python train.py --tie_embeddings=false --lr=0.0064 --lr_head=0.00822 --final_lr_fraction=0.02 --train_tokens=159100000
Each number is 50 + 15 x the weight over its row's rms, rounded and kept within 0 to 99. Layers, rows and columns count from 0. The size before them is the row's rms in percent of the matrix's.

# k: layer 5 attention key, 96x96, rms 0.109, rows 40-63, columns 48-95
# q: layer 5 attention query, 96x96, rms 0.0975, rows 41-63, columns 48-95
# v: layer 5 attention value, 96x96, rms 0.359, rows 32-40, columns 48-95
# o: layer 5 attention output (transposed), 96x96, rms 0.32, rows 32-39, columns 48-95
k40 116:43 61 51 31 59 51 81 47 66 11 36 38 46 56 35 60 44 60 55 30 45 45 51 66 54 58 48 93 44 60 46 29 68 60 49 57 68 35 45 39 77 46 43 37 28 45 36 70
q41 134:44 57 77 36 24 37 66 44 61 57 73 72 25 50 35 62 45 40 29 08 39 55 74 44 60 54 69 45 55 41 45 58 43 47 47 40 42 71 61 54 70 44 37 69 76 69 66 53
k41 145:32 53 72 49 46 59 35 64 18 63 53 60 43 36 51 37 98 65 55 57 47 41 62 55 52 46 57 33 59 72 42 82 46 44 48 60 57 43 44 61 28 57 45 49 58 45 79 48
q42 148:43 53 61 46 38 33 15 59 74 56 64 76 68 41 74 47 60 65 36 63 50 47 43 52 75 57 48 58 23 38 55 72 42 34 63 30 60 38 41 47 67 35 53 48 58 63 59 29
k42 158:90 46 85 66 58 42 54 15 40 41 36 51 48 51 65 42 52 51 62 50 46 64 49 12 41 57 48 42 51 57 55 67 44 47 84 39 96 38 56 55 50 48 54 69 49 76 59 32
q43 147:93 48 62 60 46 46 52 46 63 62 52 35 22 32 41 62 58 55 74 59 57 42 13 59 33 28 50 54 66 57 70 52 30 57 62 59 23 45 43 71 52 48 49 53 63 37 20 48
k43 159:69 35 46 36 45 27 39 52 76 30 44 60 52 45 41 68 71 85 68 46 48 38 55 61 26 34 48 34 42 42 53 62 50 41 24 23 49 75 68 47 52 40 54 27 69 36 41 54
q44 162:38 37 55 29 59 67 37 61 51 56 23 50 24 24 72 55 51 46 53 61 63 42 56 49 65 38 44 63 63 47 68 38 59 54 62 53 46 62 78 34 72 49 61 59 79 49 58 26
k44 156:30 34 38 73 42 52 60 42 44 75 48 40 64 52 62 52 31 49 24 63 59 35 55 47 22 54 61 33 55 49 54 46 52 39 66 59 68 53 85 63 62 40 42 63 85 42 29 39
q45 157:58 34 49 40 31 51 50 42 52 52 42 47 40 82 48 50 48 45 66 62 88 81 44 37 58 46 70 55 33 51 63 69 55 48 60 38 48 68 51 58 05 58 34 46 93 37 38 76
k45 158:44 51 17 38 70 78 60 32 53 55 59 41 52 80 53 44 64 59 71 48 26 58 32 56 52 49 51 55 54 16 71 49 33 54 49 54 62 32 28 49 77 40 51 47 78 52 67 73
q46 164:33 33 64 63 35 54 50 58 38 33 59 33 45 69 50 50 68 57 58 22 59 35 54 13 54 61 34 31 48 42 53 59 64 65 57 55 18 75 37 41 67 39 39 62 53 49 57 40
k46 159:35 60 40 43 47 32 10 71 58 28 42 46 52 61 34 44 82 33 74 21 57 50 61 16 31 43 69 70 60 58 71 43 20 63 53 42 63 68 44 62 49 60 42 54 46 60 34 32
q47 158:42 47 55 37 72 23 57 24 46 23 46 54 35 71 52 49 29 23 41 61 66 60 57 58 35 70 70 49 52 49 70 64 31 64 28 56 62 47 60 48 63 50 43 56 62 55 38 55
k47 161:48 46 68 73 40 49 41 57 81 63 63 56 42 64 45 48 44 54 58 69 41 66 61 20 56 65 43 56 50 35 52 85 57 50 11 52 61 37 53 40 45 47 42 36 58 81 47 34
q48 021:53 39 43 48 37 52 57 52 53 60 82 40 53 74 76 51 50 45 37 94 66 59 21 39 51 46 66 57 53 45 34 43 31 89 67 61 66 64 47 35 42 64 23 52 49 48 45 60
k48 023:45 50 24 65 48 27 46 37 31 49 35 49 40 26 41 73 76 45 64 39 31 30 55 78 57 45 33 24 48 53 85 71 44 45 52 49 49 33 50 68 60 59 55 19 46 67 35 66
q49 028:47 66 53 58 36 29 29 52 59 51 14 68 56 58 43 58 42 62 49 44 50 40 49 57 38 46 96 29 26 27 62 85 73 44 53 53 52 57 54 43 74 53 50 69 52 50 48 79
k49 026:72 44 60 56 40 63 69 62 55 52 73 36 61 51 62 34 65 42 63 47 48 38 59 71 44 61 59 63 52 78 79 42 50 46 50 43 35 49 34 37 33 31 58 34 64 68 46 56
q50 032:53 50 58 51 43 52 57 66 71 54 35 51 56 59 70 26 61 39 43 69 47 03 40 43 29 56 61 25 73 45 52 57 57 49 72 41 42 55 57 43 67 64 35 45 64 43 63 67
k50 025:66 65 43 53 45 56 46 61 59 40 86 56 51 41 38 88 36 46 64 17 50 70 42 74 64 41 47 45 52 60 35 60 40 59 43 48 54 51 38 45 39 39 64 26 48 79 22 47
q51 040:70 56 39 31 27 52 63 42 62 44 50 20 32 42 29 62 29 35 56 44 45 43 48 41 80 48 44 37 47 55 05 57 73 74 58 36 39 03 62 66 54 33 69 33 40 54 49 41
k51 023:38 46 69 46 47 51 49 67 73 69 58 63 89 32 51 40 66 38 72 43 59 36 62 62 44 53 71 38 85 50 80 72 69 36 31 46 53 61 36 53 53 47 83 80 70 50 33 54
q52 050:77 47 22 31 25 34 72 69 61 38 46 19 37 53 22 43 41 37 61 47 35 35 49 40 66 46 42 36 48 51 15 53 85 50 45 50 34 17 67 71 42 42 58 45 36 38 58 35
k52 032:25 55 80 44 26 48 43 49 77 39 72 45 80 45 41 47 71 36 82 35 43 28 57 49 56 34 41 18 74 75 62 62 64 49 57 38 64 45 64 52 56 39 67 51 72 58 55 84
q53 054:46 37 68 55 72 68 13 43 22 54 62 80 56 41 57 64 37 85 37 61 57 80 32 51 25 49 60 63 32 51 64 37 28 56 54 53 81 56 39 49 46 36 47 54 46 42 48 40
k53 034:66 45 37 52 79 53 61 54 65 46 32 66 54 45 72 65 43 32 63 56 42 52 34 56 52 77 68 96 20 54 47 29 62 47 24 41 48 57 44 53 50 61 56 68 33 43 37 47
q54 049:47 41 41 52 47 70 62 69 50 36 58 36 63 54 49 53 37 42 55 61 45 29 40 58 20 46 31 49 77 74 23 33 52 48 41 35 74 31 48 45 23 47 58 41 32 30 63 44
k54 053:42 66 52 24 43 42 85 48 71 27 53 24 53 37 41 42 16 63 68 30 43 41 52 62 58 55 45 53 74 64 50 36 64 59 55 55 64 40 39 37 69 33 58 32 37 55 55 77
q55 091:52 46 39 67 61 61 61 39 30 40 44 45 48 35 46 52 50 43 50 52 43 42 50 68 28 44 33 63 66 73 23 50 64 57 46 43 82 44 41 31 22 56 40 49 39 21 50 42
k55 096:34 68 59 19 56 53 78 47 59 35 37 24 44 39 36 44 26 57 68 27 38 44 58 62 52 67 52 81 65 64 46 40 70 66 52 66 77 30 38 41 69 38 52 31 30 49 52 77
q56 069:44 52 50 32 58 47 48 70 54 61 41 45 57 44 75 48 67 52 40 53 64 49 62 28 69 65 56 43 36 44 67 35 52 40 39 59 33 57 61 51 71 63 73 56 74 69 59 45
k56 108:69 36 36 72 49 43 36 50 56 40 57 77 64 73 63 65 59 47 33 66 65 49 40 38 52 20 38 36 32 36 69 53 40 43 45 25 12 68 55 52 37 63 48 59 70 51 40 31
q57 140:40 40 61 48 26 65 39 58 66 48 63 45 53 95 32 49 22 50 61 70 44 70 35 48 48 36 45 38 63 55 57 17 44 46 65 59 39 69 61 74 50 32 62 36 18 61 49 37
k57 149:37 37 47 88 35 61 47 45 59 35 63 50 48 62 44 72 73 58 34 41 51 57 35 68 51 40 61 25 31 46 39 43 13 20 60 45 58 80 80 54 57 51 21 59 37 26 52 45
q58 145:51 47 62 47 32 78 25 64 31 31 49 58 66 54 26 40 35 53 63 17 44 39 40 45 42 51 82 38 55 29 49 61 41 85 62 23 63 47 54 34 47 43 23 45 46 39 55 50
k58 152:35 47 54 63 45 47 71 54 49 33 65 77 79 66 61 42 80 50 43 29 56 46 49 50 68 40 41 50 38 70 85 46 60 56 60 25 35 17 63 58 56 76 60 70 67 49 48 51
q59 158:31 35 43 57 26 32 56 37 55 21 53 70 36 32 75 68 47 49 43 78 37 69 64 51 13 41 77 54 23 40 34 69 49 55 70 69 43 19 41 55 68 43 38 36 59 53 68 56
k59 154:42 45 52 63 42 55 63 61 49 13 47 49 57 49 32 72 30 50 24 83 56 26 37 32 33 51 43 66 55 75 42 47 60 25 76 55 35 44 39 53 64 55 33 56 75 45 54 55
q60 148:74 43 34 77 46 31 57 67 54 31 51 58 50 55 84 34 75 51 77 60 69 51 62 59 40 58 57 32 50 21 30 40 76 50 33 75 41 57 44 36 69 46 65 51 55 37 68 52
k60 159:80 47 62 55 68 43 53 53 43 50 42 49 74 32 45 61 80 65 64 57 46 74 43 56 39 56 44 43 65 66 23 44 66 48 56 74 66 79 36 38 66 39 42 62 62 76 80 48
q61 164:67 64 55 33 43 69 65 52 37 48 28 53 48 89 52 46 45 31 65 69 40 50 58 54 12 45 50 24 50 71 55 53 59 72 40 69 60 50 54 43 26 64 51 36 60 43 65 58
k61 165:63 57 31 29 63 44 67 64 68 81 60 62 47 46 50 63 75 37 35 30 48 49 34 36 40 60 40 50 36 45 78 42 77 62 74 51 59 56 51 46 33 62 31 55 49 65 74 52
q62 159:36 39 51 34 61 58 49 66 60 41 36 47 39 25 57 63 95 61 32 57 36 45 46 16 42 63 65 50 49 53 50 63 66 57 39 42 41 46 76 35 40 43 69 60 35 65 55 34
k62 160:61 59 60 58 71 64 78 80 51 80 50 56 63 46 81 39 52 75 62 52 77 21 64 46 62 35 84 53 78 52 62 69 22 48 48 59 57 58 72 56 42 43 40 30 49 46 36 69
q63 146:84 29 62 41 46 65 49 54 40 59 61 45 47 37 49 55 55 60 28 30 45 43 53 55 40 47 77 40 62 53 84 63 84 69 49 54 48 60 64 80 34 36 53 49 09 39 48 40
k63 150:43 36 36 42 55 52 70 56 56 74 73 52 46 37 33 53 24 57 52 50 47 68 53 35 58 47 65 93 48 54 56 53 78 65 24 45 33 59 45 50 77 57 38 74 25 53 60 39
v32 132:33 79 62 70 65 44 48 33 68 64 28 41 75 44 26 70 49 49 50 49 48 52 33 60 49 21 66 39 69 81 71 50 58 57 25 33 42 49 27 41 25 42 57 44 70 73 60 54
o32 131:69 55 46 52 36 67 33 34 49 63 70 63 51 72 32 29 48 64 21 52 67 70 67 75 64 55 40 84 55 48 34 29 53 74 35 57 38 16 40 47 48 29 57 57 38 62 13 55
v33 145:45 17 31 45 33 42 92 46 31 39 66 60 59 42 31 50 47 58 38 40 62 61 17 48 41 44 46 46 48 54 38 45 30 55 56 79 56 48 09 51 34 20 65 61 47 71 43 62
o33 140:31 60 42 56 21 31 38 65 24 71 54 37 46 44 57 28 43 39 73 48 68 34 56 59 62 55 66 61 50 61 52 55 35 72 24 41 69 59 67 65 75 29 20 42 57 41 43 63
v34 134:59 62 76 44 37 55 64 42 54 63 56 76 69 56 87 43 45 52 34 31 48 36 43 45 27 36 52 62 68 46 63 77 52 47 46 58 49 44 49 13 52 45 31 32 61 39 61 52
o34 132:82 61 63 64 44 44 44 28 52 49 78 29 56 59 38 51 37 80 70 53 40 47 17 56 57 44 31 43 73 46 59 30 58 18 53 40 48 54 60 69 51 27 23 76 48 65 67 46
v35 138:52 49 17 28 49 38 53 19 55 42 42 72 68 52 56 56 54 59 32 67 48 25 29 39 51 58 60 47 55 45 47 60 46 69 60 72 49 65 51 34 39 35 59 47 37 72 55 37
o35 138:54 72 56 35 39 78 36 38 26 44 81 36 68 62 32 24 43 27 64 37 46 72 71 40 50 72 39 42 39 68 46 38 38 54 66 58 61 31 48 34 66 30 36 45 36 47 51 41
v36 132:44 72 46 59 67 49 48 36 56 58 61 53 49 51 59 33 41 27 60 38 32 59 60 65 48 44 52 32 51 64 45 43 35 73 82 78 52 66 56 46 62 38 72 88 67 46 33 42
o36 134:53 51 70 49 49 42 68 78 71 68 53 45 48 34 43 33 54 38 65 89 51 36 32 33 27 51 62 62 49 58 31 54 57 80 39 35 49 32 73 33 33 61 51 47 48 23 52 55
v37 122:24 68 55 44 35 34 53 57 70 38 58 41 53 52 55 70 51 30 30 60 39 39 67 67 08 41 49 46 51 60 45 49 54 79 48 41 72 56 21 46 57 50 62 49 42 48 34 75
o37 121:46 56 50 84 45 38 46 73 44 38 50 59 40 64 71 54 56 58 67 42 55 76 46 46 52 75 39 61 69 51 58 54 69 61 17 37 78 46 66 54 35 56 58 45 28 32 63 09
v38 139:51 56 50 27 59 27 47 25 39 42 38 56 25 57 53 32 64 68 43 81 57 58 78 43 17 52 51 63 68 48 22 58 61 58 55 34 25 53 53 40 57 58 40 74 54 35 37 47
o38 136:57 94 89 58 65 57 44 48 30 38 61 50 57 51 31 28 54 36 70 68 61 41 36 22 59 62 54 51 47 20 62 58 69 49 48 51 52 39 57 74 38 28 57 63 48 42 49 70
v39 139:50 45 35 57 41 65 37 47 35 57 55 66 23 39 35 39 35 56 65 50 39 32 30 57 49 32 83 48 35 38 52 49 54 49 30 70 62 70 39 58 48 39 51 44 82 66 59 30
o39 139:42 50 40 53 64 62 56 50 27 40 35 21 70 39 54 54 52 48 63 44 53 64 37 65 43 68 53 57 52 54 63 43 35 62 63 48 43 39 92 51 54 53 61 42 52 30 44 47
v40 131:56 21 66 50 54 27 43 49 48 48 45 35 33 51 76 66 43 45 58 62 24 20 39 50 80 59 61 64 14 59 47 27 48 53 49 40 54 52 30 48 69 33 51 50 74 64 54 51